config = dict(
    n_head=4,
    lr_head=0.00664,
    grad_clip=1.0,
)
Each number is 128 + 24 x the weight over its row's rms, rounded and kept within 0 to 255. Layers, rows and columns count from 0. Numbers have three digits each. The size before them is the row's rms in percent of the matrix's.

# layer 4 MLP down (transposed), 768x192, rms 0.229, rows 344-450, columns 64-127
114:125143140089103168143095158128094153115107079127111165128118126135107108154099106122164113118103078158170159169119161137195144117132134123126147130089105131097158145127109129118118091099156127
104:136157116147140099127182107170157158115149110164133109108146124128149092133122122115137082117136121117083121140146083139149129124119119127172105145115111199165110130117141095119140162109122135
101:115122124090119112135116134116098164110123147165145161085116130140154127132129172088163071157146147132127094157171129124077141136119115124107110120097187112123095136107151107086107155129099090
098:125142087141144190166157102130122141132048127159153123111097189133162105149135115122088118119134118112122129122133121089145129118132082107139129087133136108155126157141111119149133168108110144
093:119113121105128127103104114109127143123150138122127106097140158115158139154151144128165085146114127103118126168132130159105155119114146126159153145129137138155133150125115110094141112120134146
109:154113128122124133149089144080099126137171152109109136161107148116130151145097135101132137131133077127181103150166094126146108086130160133135119110078132106135154141128126140158129110113170084
099:124080144132173110131103144137098123076172106158141130180127139116151124141138149200101142111152095134117115151144122137137153121115073119157077144129108103089090091106120123131129138118146110
097:084111140123155145140103163139108101155120122154170125107140159162132167178111143144146113143142095147141184086122086106146121114136183133128143130134153127136175127111156143097172113145111128
109:160184144130122142147142126142168135136152187126105156163143102138111083133113073100164144117146113160135103101144149149092089116180123121150114119189096168138122125128137117147110125151106100
095:147080132144101133122155130149139134150124148085103113099156144091089134158118166159148159092120183119110137101149150132092121156104126144152139121141161148108068138191122140116149158133120127
102:131148100154118139135114088153108127152136160121149106122109116111135119163090121131144124132101092135114136079171138137165137084113129155148149087092128144119086140160128160100145150154137161
078:154124129165137147137132161101118199131129116119108133132091135118096129112139125127150081170179124109132082109101121108143123075121120099115167131146120104128094075125115132196124124110141135
096:160155140138141160141104096144156095124193161138131120113123146144125141152178124138126143111151169107144111123136109117152152150144162127144097113133142130129130096155138102141126135123163143
107:110127152215104129087127140173123126132136120130104155124105117095109137090119128103120138115133117154136153142099156127077120132156113174094117126125135120091131119139114100121123138102140158
104:136134133101126150097134096125157089144096119137092141101127105129149097086098122085158148102114136118153138148166107122135131148097134107142150187105086123148167148120077144091114101158123103
109:105133176128096121141136139086183140149151155136130100078137157150167140134111138124136110122165076121119145121140107135124119152135137145110179146109109113152153129126145159115152124114140125
094:170087109141143131107144149127120139156113147166111132137129158161130138132119123117127149146140109140166138148152115145187124100128126141104154142154117105121148086112093096078120164133094103
119:147110139130140168169108105110126135119133135144142130125158112084131127093111123104132112111116102114138126126132100148116138105144131144114080117121098127124135110131114134102114131108090136
101:092108123070108118133112144092096175142142078154130120156113135129134084168113120100127122115113115118145082100135134141119140151116115184134091124132133127122129083164144086102128126093150101
096:135169150122149146121147127128153112135103088107117101126156103105138101058108135147135108144163107101146130130145164166108156134132149147123135135155128133115123128136160128123146155074113121
110:084144138122137140123109146085088158148171113154134148147143120130128124108195149118100144110124121090134127109131117137134127090191119167159126104148087139134126142145135184145146119151114154
096:112111110136125139140103122133137062121131064163147129134144111109124144101185145105151110133142115138126085096129156108112073151099089108107172129114107092101104116131116129140153150121130131
111:152106106156119081116155096161117151102134111170096149125137098159149124152128140138189132155104162117147141115145129126147134153121116180097116118123179166141077136107172122154160132168135148
102:121119104135103145099136136126170110136099121116135075111106150160125172118139118124133153128159127155131121117089085125148172120146133128152112084148138143115138141109140127111099174103160109
100:114112078144109124102104128135158122132128140077146124134129125131114116119129086131134123104131158119166142128188105137097133163118155109156145107139141145084098126191095131103151053135142103
103:153134150142120133101142134157117125134180088160146149113158119102127131080156106099154141171137124113146141111112156118117088157155173140096140125124134159077084101144126127100160174161142121
106:202167115156139099166119145129164140143134141087108149133103129159172107110125149131166145152145129135078167124162089091164112157155116105136158142141096141154110132152132120152164112123136116
113:145129103127120122160156158166096145145134117125142090129094160124119092117160161122117156144127113137152130099127110099116137108100088134157083135136107165120132129140143117083109146092093095
126:141113123148135127082113132156115130137164096110122189131125128086177161128108089110159121141123147118115093139154116083125123122180118130099077129147164071125101148105097154109146109135116120
097:084123153114120168122129095126136088134129142093127123138141151072163155107090110144148120144158140162168120148124109179108149135171110150098118139157132123098151134096126117132149103125136131
103:119125132110102149148123140129123103127147124138140159161137139118137100130152153091120122122127122121161103085080112095134128107207141194095123099098107128122110119163089127161188138172105134
112:113140167150129120109114133131120140102177132127127083092095102115163141108136114111143180125160128185093108161131138105124084109148126134118061123157126066153120154169119117135168111152113163
111:128068157131129148172164149132121120126155139097156145098145115131150154105179183138128129100087112151128106098102170102066111130121151146136098141127102119133142118133152141130120115127185115
091:141158118180130157097181105112082152110142142098121102095163140149091124137142139148149136088146120136111129142116122111079155137112149168124162116131114135056124116111100123133156148178137125
087:116147142130117143128159125071106150128144146119092138116109129137152131122153089092128123119115154106129122144151137144108100119151086112145145084125135114175105109106148123151128111127124126
130:151161110103095143152153101087101122158136133151129145138139132122133097135140109130104131131120125159139102172096102130148136137142132174147210125137098140138104159137108131109116121156140139
099:143107152166053126114160086134135146115123151097077086105139135138127114164131163103141106151133108119120178134142130140120144134124120124140083124121128097124116138118130085138134118118100110
097:122117136118164061117118112123121132146149134075115198121103123126167142116120157128131130152138101106129135169103119082161090139136122129132096126158171121143117154127117197105140166176120147
099:125103126164125186145153122151134158136107162131144100124130178145129133137115171092150139102071173098123163139167124146124130087146103109088077106130132128143125138104085131108108120102136133
107:142146112179128149169137132118129120146130110129074091113138126137114113095104136153127104135086091123128146139177159137140167120087145156117132105134080133108158082136115160147111126118136088
112:147166109130116163134070122160125139144106135090155130140113147109129123171102055136177134152159127137091119122130118121129150121100135138108155123100121126139137139154109148155146136100132093
112:130126129127118146123111126100142112157127108152138118119146095152113150113128101140082083114099189109100166140123169134067099141099084174135111156141157157143114175124147144151130136092106120
118:132129121148101112114135094153122135155135145112107100146112114144114131078120133154097110128104135178149143119184148100129153163129113127104163166108133155088112128134082142136135152127134151
085:116155166123093128169104139109096126105158163106118145117134125132146115128058126117148119126127161133150128160104111124119132085127110145114069097105099117130111128109122108100125140153107121
098:129124128101110147120144107164136073136119163155094146090162084118128151163139124168144114146059087034142120153143148146156109139082130156149107181120118103112104107125138130136158123103172137
100:133073141146077115123115116171119096125163140128129128140110124122117133177172116132111091125140123128127138161116133104166153195142125122122106136160118178131135117128138141122164146105121145
102:139122143109168161110147163125114136061133140118107147091119173150103121122103113139088123141157131167178113123118126173102170102110118142129108099079142102154101140103134129144118122103135141
098:121117136111099122113111110098167144142149142116111127123170159134059111152090110142110116120090125150133114165103139099100116110173133156143109090126099086160142136094165105146093134129128113
105:094100143138135150146168128112132090102165136109103178160105129161122112122096136131110111139109107115133111158127108101160102151106126117098160166132120111161131082121132110143138126142157076
099:110147069150112141106124102098083091119139177127140109119172122159123106133128098141161127106105153095133135148169120107110124161071115135087159161130177075108165144129126131136119106083110116
098:129100148157119131147114135126128130162126118099142116113121167132133130155115127170136123133104134151141152129106122120115126116133108156146220072126114097111130151110126098128147149171121149
106:112160122124120140076145115076173151125137124121130150119108124116100116126173156141142102177125161116076158153091114157089134131125130125102130129147133113090108118178144104153124113135125119
082:145140141112133148137130149141149146124123150099127144121045107131137152136143147107131158182152113145142107138112145069146124114155121114099113101144102137132104148136100131154106142164124124
117:125126121137151132115130115157104138115131134175122132092105108110124090123134102173114136149180113143149152139112115113122178129131173116126128096132123118108094144156123155061150122091076131
082:085092143096083159129115127124126129109119130177107140057114132138131157129095109120162134137128156085137142147114141100138144122121156114185103085105116138120114147101126162131149088113115102
098:117129106080081131143114122130146164110137123124167101104146126193111103133130121152139092143136116123174138140140153157167122139120152099105098158147132112164187088113084108112111136148150139
099:124103100115157124111141152128172114154122129203146108141132119133121181098104115132159109122103127099135078136070152089125161136139149160076129168085128156104136134164133132131145126120105167
098:188139120131173111155160120091141130096144077075128135125143127135110137136143125121152118124092158084137117118136113085142134094105151118142136110166146118109113140145176095101076131111180121
112:118127144116111198140131158121107178106094141158080150123097139171169122151122157122132124113116109160133111137106123063105168111132148087164094138126126117131141161145149151142113102129140110
103:143089129125147119107111108157143137104171122139123125144133116134126112124161112139122148153131091121190111119113135140116116112135107157108114092112132121170170123153095150134106123139143152
083:123080184107137131126119122143155127136159154082121129102124172158111107149161112135104145123133170094120139107123118116126172132116124162077118136108125134134146121131181146137139072078126156
082:117123153125108166119160131168121132094130158111112121097121161125140154102076128113137113128128061083158122146150122160147150147105114092142129073086170093174172093093111137122106136101145130
109:090125168106119134152109143182133154114123130117145133084094139070109113163125131093134152147159102083076104130091166120112145115167126123138119113138165115107141099138137161140147108139129127
102:144113108126115084115057081157128104125159148120104145078140106127121106141143110133088088128100090153158111125119084105059106139151155118116117137111087147102098142082120109136108103171128108
110:109125120133118122153165106116167134135110119129147098153101129123136144114117137158152127138149129130124144164158173135128157161125112149072113114097160093149102098115076141131113141114138136
015:113144090125160112119126076108129136112152146176142125181184147147125095130141123149156162110156130132131073105134172148135146117103113167131149162139155178119109129125156116112111075127173109
092:165134150083120099140136114137164104130124127147119147133159137103153139143196143127149103151093156133118124110084139112103121142139149136110123100151122139114126123126112156157179093128115131
081:145100141157160134189126168165129152154131190122197129093107146112142133119099108144160107138140144127129137145125114193124132148138127081110140147154136151143130179136123141128164134149131095
095:131135136121114119122127121142110088121126071107148130145133136132131171115105149147118156137118132137104115192140139106107190141126146130124122167107202112134120092174168142117126153122131103
099:092129083154131107169115157177116125143136150127149109091121160094112134131133150119158121142135146129148108101138171111109106108121174138150170123138124120079080091139139108132097117151112126
101:131156092134134126121119109078083109113162154137117156085152083156147115154070066103124129105098136146140097151141121121122166138101127119127111122131123113112134128147161138140144115133109157
104:122135148140161130136139179119144147135174145126124171094111145121177146128140179109127111115172104116141115094088162110112179094121154121141162130107151103124127153126127122144131112083089104
096:153146151169106141121125132125135125082127143160159165137108126084139121126162144143121140143142119143094125117176142110118094159108109114134132117157088109093140155137109127185148097129118115
051:123099148121118141166127137138126140167136142148087129135137138067121137107192137130121114094147118124123102129182109113120135102146148182152127128134169119136122180130114106086082169165124143
096:092134112135184122137167118132133150137120129126128134085133140117094181157110151138126096168142127155075155121163147161132151145125157187126116086140161160087088149118145134151112137173130127
095:131175169162125096094129108100126081147104136085119141141071089182132090147153137100097150154162115152123111105178108114126163129135122104123126110167102143131139110114124097171146117136116101
105:115130129094121130127138106134120091102118116110134164168121131130156099108101144102103101115158161127123103094117139144142154126128121119163078097112136115121074166148128108119129136119111113
094:105118117097150082172070089137116126126154136141114100124144127073104183105111158130151126141130131149132128084146163119172111155124158078148115102134137125137105117145172190115139163147105150
104:096117105094136100177149106153083073121130174113133131135119135111142108103117172110168124120126085135120122158117138106103126145110126151133142158132158148107133142095164105130139121099120161
098:109101108102085141179095095127109122148108130106103139135135168122117156112144146129153119093139098142136157128087118113077145076140162141161098145151137152132088197097100136105152136109100097
110:095105128173132123129159097133086106128097153089123154130100110091169177125141151119119117081114122189159117112133166121129138144154119124117104184103114106138114133138105154082145137147122161
100:135089109072140155102115132142138170111094155148163175124109155116132099108159082158096082143125128137142082158141125153110149120137143107111100130100140149123100124106124131129177099121177141
083:152124087151122135133137152130123115131119136136132105097113108135143135111120129169144125159145122123122167084100148182123125068130164139128155090176106118139101142119132112158163125127115124
098:132108090123134125154120153111126123162082128113065146126146163115106146107110186120161118125131144130138155146115110097142141135140140137119137076129072121129153103136124126104107134114063097
104:128172151129148139167119103110139157094118146132121107163158134129119145139105093102150126135151120175115141157163137113065152111166138140096080133127121120140206117103142120115151120145124150
111:137114134160115132108122161119145077135127066151134158078149125125128130168119131174139127148128107119134141121087130101100127161102108132156101158105131128096123121155075127130151126115143067
108:142127064125116102073155173077135124104111142136150122130125132156150147153133145144146134167160171083123140065120128134111118161129139134111180089134100161119124151127141116185171151128097128
102:125094088111114129139126104147116140111120166143150124131160176111122184120110098127118130120143147120148107126151111131101090155126110104120161123118143109135091104126141119129110116080164155
085:122173143143146127151085119136139135125187126108177132143135107159130156148127109169103167172096103142157124124093110170144168124166081115136107123133104125123115205122151119147149133133091158
095:146129168107155093135103156155119145152138128093079123106138122152143118101104123107108125155159145085149100133180121123118161128144153130146146122131112137087124151125142134134128130095144164
101:177158122124136128107085173095133115134152071176100139129135110137171163126122153102094096142159138137120111091123148121144124134127147163144141106102143132124134147129123116150118151145112143
035:134112122125146184095111135176076146125087138101155125144069164111128113122135152106099138101174183117133151108133117141167162165111113131086128129134154124113141083127156072075115121126134113
102:189176105146144147117080143123160104162142177128160132147124143152154123101120103133119112127143151125165149126124167139155115102132132114087073109111139135084108103110143117141110134132165155
089:167128143141109093193091157154127137144086179101139134106122120106143077111130170117121100133142139135149128165138148102101116142114149134127167139123136132106123151135170165151110112126115139
101:099151111116133130111137093114110096103144158143153152089149122109139140118117131134098123147127135117083134127109122135130137127087150083155136124105133119135127114144079087047102111133139158
114:145119158142160080098138096111127113128104105108135109119117111093120118115091178150115117095165149168083119124109116116109115155125156166126104087121134123083120137077112140103166142113132111
093:153125131153150120172135137163129142171130161119112149159121141134155110118169096158109128128137155147107109072106109164089138113080157142182117083127118103131150127138134115102084158162133124
099:168096141121129102137117167129099111129156082131108144103095169157116178156155130132142153162136140107127140130132133125109125110167145105080117144150163127153097170134122143094143129115104151
087:140168121166152157138195137153168105122133117144135206142083069142157104093092122125122137128166153147108108109096095165135149156136127120132151124111105155130134108139111148142170156093125131
094:139106164124148163122155092167145126146112116140116111150164146123160154114139146127070109103132142103130096121135141110110116112117088113108114133117144155172116114143167133172110140099126123
098:140130110164139132072142083117084179136113105161141165139164163112098122066114104089138125090098161146171140161099119108115116104132141091143117142107144130102113124120140157122128120137144142
095:147106100119113115123140153149150132159125127109109117129130150130100127140106124113152096119153162126094155140118149089056126132147145139135102121140127119112117067159174111132123122127163161
103:125143133122106139171094124152127158129137152146134121104112079125109135103148102158185148099104117097121076093114146118132138068097098129091111125139135111150099117171145172122107123109118155
103:141128091098098142159105157110133110102137166138144162156128154165122129149134128140082138163165133150120158128129111117103104086159160087168091108121139082098158116160159121124099150196116147
096:117133089114137098127100186138156122115124137136134110146133190089129106098151139125104139153111091110144111139158121078129160082133125144172086097140099136140118117136104152154120136162101130
038:119032168129134154136151107109121114138163127106097138154083132147127146108135172075132103112122117090115109113130143147124134155134115140106114102110107095134103128163162117108151114120149151
103:128144110114141108154064104139102136156128177153111179134152153117146118125155095133126117138099132164151139124115127123105151093119141154149143138163103178100083149090106139118077114124145140
# layer 4 MLP up, 768x192, rms 0.246, rows 345-451, columns 64-127
095:112163106122134087089119138110153124146121129154120142137158116076144115101105102142113097108105138116113125146147139090077116125151100113126138143118134103155147132147123118131137108139104192
104:068118126101083103122147112100144142109137114140124133120111169105157095160098145106150125130129153144125129141159126116101113114133162140134123133119153124137130131133153091124128194148092118
095:141142116095125078125122145128123114127137110153121133084127080089148098128130106139131116144093173148100138148141122120099082154105144115125128147118117144092153135171145118153139143135180168
103:130121136112186114104150130170162162159129115113079137076105147142131128127146130124111117089132129116113143119076134112146081141150117106197093110141153107124118126098124103150135140186114143
110:099110151185134082103100140121101110128083129161120138133132130125128164120126099185130131107107113100117128177121143132086089120151118144143094155101151123121151095109148116117141127148147187
096:122092142122090099126131153113136106098131098140102136154135126131122122152144129125104170105101116134187137159112117120101100150115152133151107183137188113134104145136102123141154122114136095
109:139149143139103113135151114091100129081168124120163140118149148144153140126153097084136128150116123114092126118069137113137111100133114152111137112123138122143145168111119189130105105118160135
108:072114129154120112099105110117147129087103158107131145145111096113156098123107105141124130165133166117103157150124117124127127130142132148157137127157113150125116111165111093131136124090136120
091:083116117103126093135135156137129124099149144119107133133125130133133129078115110139137130107098116104152183128153142117118131117123139094143085124120113135140119166126100179116072111115123146
090:136148128174167141118118136111057123109117125130139177138117131123136118136126139130106085127121124107078115128158145067131126145137132135120121142071147143107145127132132125105175122104120131
083:092131132128147146143141136133126136149125133111112097162119122080129156137118127174154170122105114123128064092154128122124118162178149129105146160150166148127090112136124123112150136111121123
091:111112134115134098151156171132090117156056147134125145109107119155127140099125086099161163167132134112132124127148166114161109135145076123118155144089110117122166144103120126131152160165157017
108:138127159112130142094112067061086143080158120093126151151131117117090116142121100129114100096113128144134149116135127138113134153147119135143122118131157127089165121157081115120104150135148147
108:142119162114112109153090116123150114142100097129093139117147165147092099110159141128108178146125149089113139161130080116134118111141128146113121133135085143148109109129163130133138058147129137
100:103129117121159105147126132112185174167161139129117131119130144119164133140147104096160109112140144100167142125116100114124130135143132158122126110149196103107149145135156118100138173121112155
095:131107182129147121127148134126138139144045120136148115103124155127102082167092149141181118167131126128128137140113132135182199143117122128106133104105167116112119123115142128163120111123145155
108:156138130131115117118153132172108124163104103125092129114133073150146140139091144127107106115106120171100158113109152126139120150121127123140191142112138135153149145118110126122154148115116121
099:114121158138142106167127085162135131086158090141190115128066136155173129115142132116124133099125104104158133121149103083128114141155104152095108135114098191129118132140125140097093092131142109
099:100170133113164128135148108149175133126102155100145151119153108210153140179156141169102102124120133087119096147099144145148104153169151144100131172129113140108112154114098141108149100132155141
104:126153136110108099171123154140105127097139117153125122172140143139084137100130056127137137085138163105173176133106133137137111149164144159093138137131155106125120163099071143157130137120111146
105:134116112130120093127133137103125129104137141087090106100098186091140097127138114127132130172102113129139158103127102147130112108108083126118114115152170150123208159136147125132127139105097146
107:083145115139139094154137096110150101104144126115124137087122113112118105139087106134113123141117117132141112118125069121123106164119093134094136125078141107123178153139122204108115152142138133
100:148138128156102146104112151094122119140146094125152170176128102106112170124096141122105148066150127088118132126119129145082121139148085125171143140150164141146077142167152147157118144148138123
100:100128105116155131123066109060110131165123130144105104148083143132103164166141143119112123107130173134118134162132134127117099110112122143116132124163116132166152179158120192138111145129070195
107:111113109149123121112131118148151191089161109137146160149144113138106135145111142123076148125111101173151148091115126150140113126113115130129105084130183091136186141136141150139078181144189134
101:133126121132150111108081102096125145130118099121111103132127121124127150052124152155113126148113113097135198183152112116161101142127082110116120106133144129145097141168142134121110111105125125
110:108131100124146100134107077126150139121174174184145124119115166104138125134158147081115137125097107174127163145149135137133127133142103144166140135118091169089166165114125138106110130104106126
118:117136119149121124130121168114108159110127142111127168117101118178112119117110115104124153094150112125111127113122132087124115162134132109053124113144158089139130195118131172091111125153099079
093:128160073108118114144107142098117143148114087160100137133144126109123113139159121124090117152151154077083136122144118134121134124136111139171167162083124132161122111120129139175194136117154114
101:116138137114125082111122135124121093093117173102123126167133099092147114124154179155152133164179120092096142138118117133146123129099098135124131128133114085096182151117082134100149120131119123
108:129157101098174141143151113120126164084132074103103122160142132137097080092122072137178124109111113120140112133154166107119169127078107119142127172092106123128104195104135134091142119091158113
099:119154119129150122121194129130148109100138124088117135128144136128136158129116107144109127147147121167135120111152155088122145169104128135134117119119136154140122146125053110149155110120114134
091:130117141116132124093111090153135130143104152127151073111140143131127119097128139153128120132137134105081127128171135126128144091072118106068141152105114132161110114143104073116146111143212102
089:176109083150099094143140097157102114101115191135113105153166133106100153143111144157096137091146121127171121131080127129106144109155153167106134143173138139117106137163073130081096107110115105
106:097129185161111101156138085165152115156126118135171128121143105100136136169111100112109129165151111139127121140084099136115151172149166124118118140133129115081141110126112095194119089108157126
108:148144125091152118131135172171077139139130123141119099128141096140119137135163120133076127147089097124111099163138149124147149113174167110103117135131138134111136126134156087100128143114115159
097:127126085133130096099090160107104125150129137095126105135116115122122132169105082171112137167136156136099115137153192139109149182123167149127112119099130138118152138154097113104157155115129131
107:105113110134113106113105110104136127139176101135143109125141166118109107162166114076105097143169159144115143129118143119143107140115138131108129127138136181085116137132143156142131166100119154
100:083094149123140127112178107093115086164116105126133144138129138136102129137167094128169145105108094094131145183115131102116112181135132147158137142121107125142108163104124148107193140143121068
106:145134112124166140071118109148131162125137137144107108107128110101114140144127108091162116108123133146164144140105158123145141103117115119158139138116168122161134130115121148163119154158111178
097:155129130147087097158132083139134134182107076118118150163157128123172103147107110128077135151107158158085117147120157079105115133103121102109145123120155120166143114131093168124125099071169079
106:109066160119085144159135125193178106150150116127120136152100115143168153121077131115140161101123175143113169088096099141142146142164150107109174115104133115090148121193132144122137164164101115
093:095204069109129101163155125135130184170173105111116110139114128163129109140153104125117123119124117106171132152109181117129114127110096142139112187130146151126109119124143159105109114161136167
083:179139124116126122106138074140144131123169121171137112143112111091123137116158094111122126138120128164150127126122094106132128126162193150123100155073132165130110164111113167167153090121129146
095:085124124116111107124094116166126104143129138130144152141126113169112134139127133143085151088137161100135123153142147143099121154079120127118152156129135199132127133150131117154138182116159155
113:090147168123164114108125116109147144184169145130138110093144143105129083131126129119160121150146139163123111117167134150124081119099160137130150161166130178143118113123148133144124113163122099
105:125146133084164081134147126118102124099156077121107132114096112114150133125155171131116129073156094086147117171103128131130145163122141163127115112145116144165120131129123160118151119133091123
102:112163102134130123148158162132111155101167124068121142093083132130128119168175110124135169166135088134160114119148132086147146166089122118152139171106137175124135141105127130148176145156130162
103:101137147124152130148146126125148119090104136128142158163124091167142099154152101114103165101149095114133142120094126103156136158169120166099130072121111133133098050085170141137113099109149114
103:094122084073115127091105120147132115146096131120117124130160143163148150119164125079150130102120124108145068107158157064091144130095164116143181139117109157178147136144135165148115120118114130
107:105085142134129121140123143123115144119143141116123113123158124125126136132110132086129087113095125123142202143106133108150143189172137144106095120116109119145122139125095084100136134117136078
093:152182136143132132142178150128127098168124129141120102143155115122145155093131090126159114158115150153156143082127143127180118124101118124110157091129154124147163096150117074121153134137118086
113:151117144155123150105137125096125077074091082128141099111116083141152138107125108118104113113158111140121067079102160070126151129151118089110127128175142107109138129153155119130091127105118184
087:158128119115150125127126136105150150132116112111131108164124144146091153173119157137073120144109201177091145094109098132126122086156102104104120155114145146119143114135068117138117105125114120
092:099170182120135121170134111131106141106139159139119088130107127153113118154130124093127166166118151178101155182147135129156120135111174119116116121100137121120126164134127090127142142124156109
097:157113099144145150189143141114147113183136103104140103119116141126126123145131147156126127080130094114136139147129125121124156110138165076125147138097164107123120155115127163145136125126074134
100:135137165135151118147087125112115130100141125135104123126092085144096123151116126054138097133145113133122106081135183089166108147117170091117128133143140150146151119129137143132140152134068124
096:127117119108157159120125126119147138134150144132061132153133110119085166179089084131130093129116140123139120098137137128162131139124123149102171129109158167113134133087146142098121167133122094
108:134131146134115130132088126131122085141094123111161096145122163085117136152068073116096060119102177112075141091146152142121149154144126090119136149111102158139139130131165135116089146132122128
095:112170123117107142120132127096129146114131140145095107139114112160125124062101117129134087113081106144150132119148115135129136116148129188127150142182142107070109144095134124133130139131163107
085:155110101159109099090109078108117137122103161136149137157105126104171069158131140156148142139154159156120095095162147161122103139126155156097166103141125096072170127149132117111136135083142148
103:157075116101103132114114100105139152143115129129108108130127123125136144161103126084107165136158148120161149120126163133134144162101133143149100132097119135161113142113145113119122168124106127
105:104142135100132115067138118118154165115129133149110119152145156086155108070138145101093136058126169151127125141092116108156141141127139099082105168114088115102156129148124129088124134112178116
102:110063119131126146107092106123144082160138147143160131130100119123122154166109108106129122130098148136110142073128142099113060128132140132102084126133130161115122110148111122130145119149132151
012:112115165148160117137069143109152141155072169131133126147136166136112120135090111132105136103140117142118145144112141125102174173131134106149126128130106146138119152111130111156093164166157148
094:122158106138126136093162139117113173144111101127101127113088103131114132172159119083112107154142158138150144184166102172157132129110103170149136127145175092120124099091135081155170138119099114
089:088114137125159127113119144112125125090116061131122121146117149125111139072178134076148122120116085136124115177148108132157114111165096150128090091139112129144151100143148120110171159105161131
096:138128141109151113119104132115135134129063150118113113113127122120121112098130118122101151144136127123101104132078151160132124080119115122119143155123139071133139182134101129127148105132102173
110:114152176131128131118178103139106102147130129097146134156119174119132068149154150135117127105133100168143079146134175140147148123162112124135149143110130131139078147138157127109121088130132137
093:123118124150129152086140129124129155149136063152128095111146174100130090109124119145132155123141153141101132139189130114145135119099093147117129132149108153156096104131117156154154088148093083
088:112148105158110145125104118118114154147154132136149156125112131106121109089124071121127139184161084171130114153108107110137123153155160098152136129103126098130160126104122058135113112151172100
095:126171140137129137176115086104127112139143118148149133120092116113104118152106139131120108139105113118167169136164112114117118138126105156134110142139155076126147147139144111113113124129124059
043:076132122147101092138123136145099113096147139152111157144115113146128128146105138132117136189133087104124106136153151132096152140119098128112151149101129114154155108115107123151092119132142131
110:119114133124115100147113127119186141120106128118124107170155131162200123090150110140147169143121127108093134129103116185135086096132121115115143102127121081131185092126106138151143119127132115
092:100167124105154158139156087127125152103102154115140168121111130126081108108104141107133122159127138136119166084063127126148129147126105142129146108129124120152128091095144116150121119121092116
103:115160165148127095119119127146172131147120111147130166115125147112177146160075147112165138102120116096117118124115112134100127138147131162159127123151075111134117086158095123111103173107116096
094:123127111093101148113138119140115135134119143095118143123162126132098131124136126093148122160149102082170141144134116141114187104145115142133099132118142098119095130105118111121151136164160079
101:107101105161135124157175159099099116130138114131077164092155164127104116108150128117165180115145166116151129126147137164153115089109120132118152152125143156151125149120136127118183148131162126
107:092097125133132114154122135118168125101159131145143130099122134094108158146124134107141176126115129129128141127128125172171095109144111129165120141171107131127117113141107107105093106188077171
105:150148149092156125116118181137151122090142118148090107113156148111147128102115108130136121145136122119108131060143166140104121157101188091094125147099175118159144104136098131145137164125139112
101:114174117132154125167122160103135156134153082129098092148139112101115159127110167105109124134129109141123146119129156141154118142125132097145116140143125095114123141110175143181089139099144091
101:130122119125139140112137118107114150131133130157114133169101110115137129137193111135105135114133080108108159112126097076130170092137110078166096125146110131117132147131146121124106146084127114
107:119143128125136118144187116134135161091144123128114125135129068157113092112128078108109085130113169117107127152118101166108088116113122148104124127119135135170127137127157127128119136148164111
102:115129131109139129117133138126142115097141178129080153123108132155113130117117106156133144127112126154144113096164137118111122127151114144094160153166133169113166108120098108092120128135141133
103:126137143085153109123112120125145118138165085121137119154120109110119119166096087111118127146107133119154107118173115136157154078132117150131095139131133161202135114122127137079115098166081103
124:088188125114073121127138134133086144124109127131123155121097162090133127161086124113134135131131092123121143160146119104134122165130129107188153141153139138130076164088156137173148138141113127
105:126117126148172099099131150137133146091132136104159161143109116134063170115156071140162149132121163115124136144146094148156159150167129167113146125128135112155158106106095113179164113135140172
094:107153153125126134158141161124107138137155125144085099141130092097160084097090124129190100129106109126132141111114148135101156148150077125066118128105128130169153128191134131113088107100120125
094:119113132124180151116136111120153166139155104094140126148165116122105164154128113178146196075145169148151145134115087158142096161113113154142120126126123143112119150122113153133140138124123119
095:098112111131148114066120139190119106093164130158141107140110141154181138109108114068140182104095087105148097129102102150129125144105155120139099150126131139120124126133122141097121123120172107
030:080143096138151098136137126152111170135155152115108118064142104124130106148133129177130117137147099132092137165130180089114158149134110130110167150092124157136153190140133178119112130125129145
103:128179153142147133101108141119156117096117039134163114127132131107121121072136145119132106157136119089169110134126142108143072137138128126124131119155101124173122109159082144105147169122121103
101:166149146165143137111139140119142118147109137112146138123116159170130092158086130134126134079133135103106104128160125130145197105121105170141100123128102130087154114143105132115096124158163138
097:138123141131135157116080089137122103152107140138078132093098118106119109174137156128108120162091121089144125105134164120141164098137101084126129111164130135130156144122154107126092097115123151
110:064103149110136080129118081106129177118119122139126122118180077109102114104096133167135130112096126162128153124163080140126123124113141171127121133115128162122112206140183167140152098137144153
097:163107143098151148159110115136042121123100165127130146144125166122153112155154174130130105142119123143096128134157130154129108156105122155146109141114113140131118159086159094105128135122084127
101:110111109127186123127116129128119118103143097181136160156098169130127114153146123137125120113132152111156157104132144113100126135130145092127091134152133125128169149164103130070147106128129154
097:129132161102135164077120139165162111093177122147139131112110091134138093093058124095138156118113134116146163106144101146136103145113101125143148100136114137111194104124130125121092128160095132
089:100160132103080128090090127150133164148142131128119126118173145100124124121133139101120159118139155101116120118105142166126170134102151140123119161083117137119144128178139130123098114127113131
114:131120176107183135096115159129107112133132095116080139088153127109107139132146122129129116105131113106147120115124141142108110132131083141103186130120106129136103090159102101096124157123125126
109:118143152123127103127103119096170132136146146144108109123073117106148147112137119147168173146125133111097104102172169079106118125183125104177113155146120126148124122130120145127179138093114175
093:121134161108175152136148133147149087084106126150117121123120108158128121118133115158085162131118086087109125113143132177129133144139127101126141144127139125136135168098109106151108115105117182
096:138160139117163104178082111148135094157107113157113155097109138136097102134163136132111092099112103138170177134120084130137115162129131118145141153112126123127099102131111118140101149123126093
093:126091136149146112106129137085106128118099133134114132157138106088138107119070098109095122151106155129064162149149097097144118130139138124084111106107155122105157178159143159129130115155120177
030:126142106154143117163100147118112101117127120161089131098073140123138137125105116195125118112130147142139122125106109139165128127139141116161132132088134098135126130110099142105115104140110117
098:109157131134131103088148112164139146108085127095110176157163161110127134127168089104143152139116145112154127121169154076103129145073099119120139145112141138106139143128140123129102136142135151
092:129097119140113156127117122112143131144136152107130110111123133105132103140133138088131128142070104155131126150095130141130153169122069105137114106141169166132176122145151161118131150181147150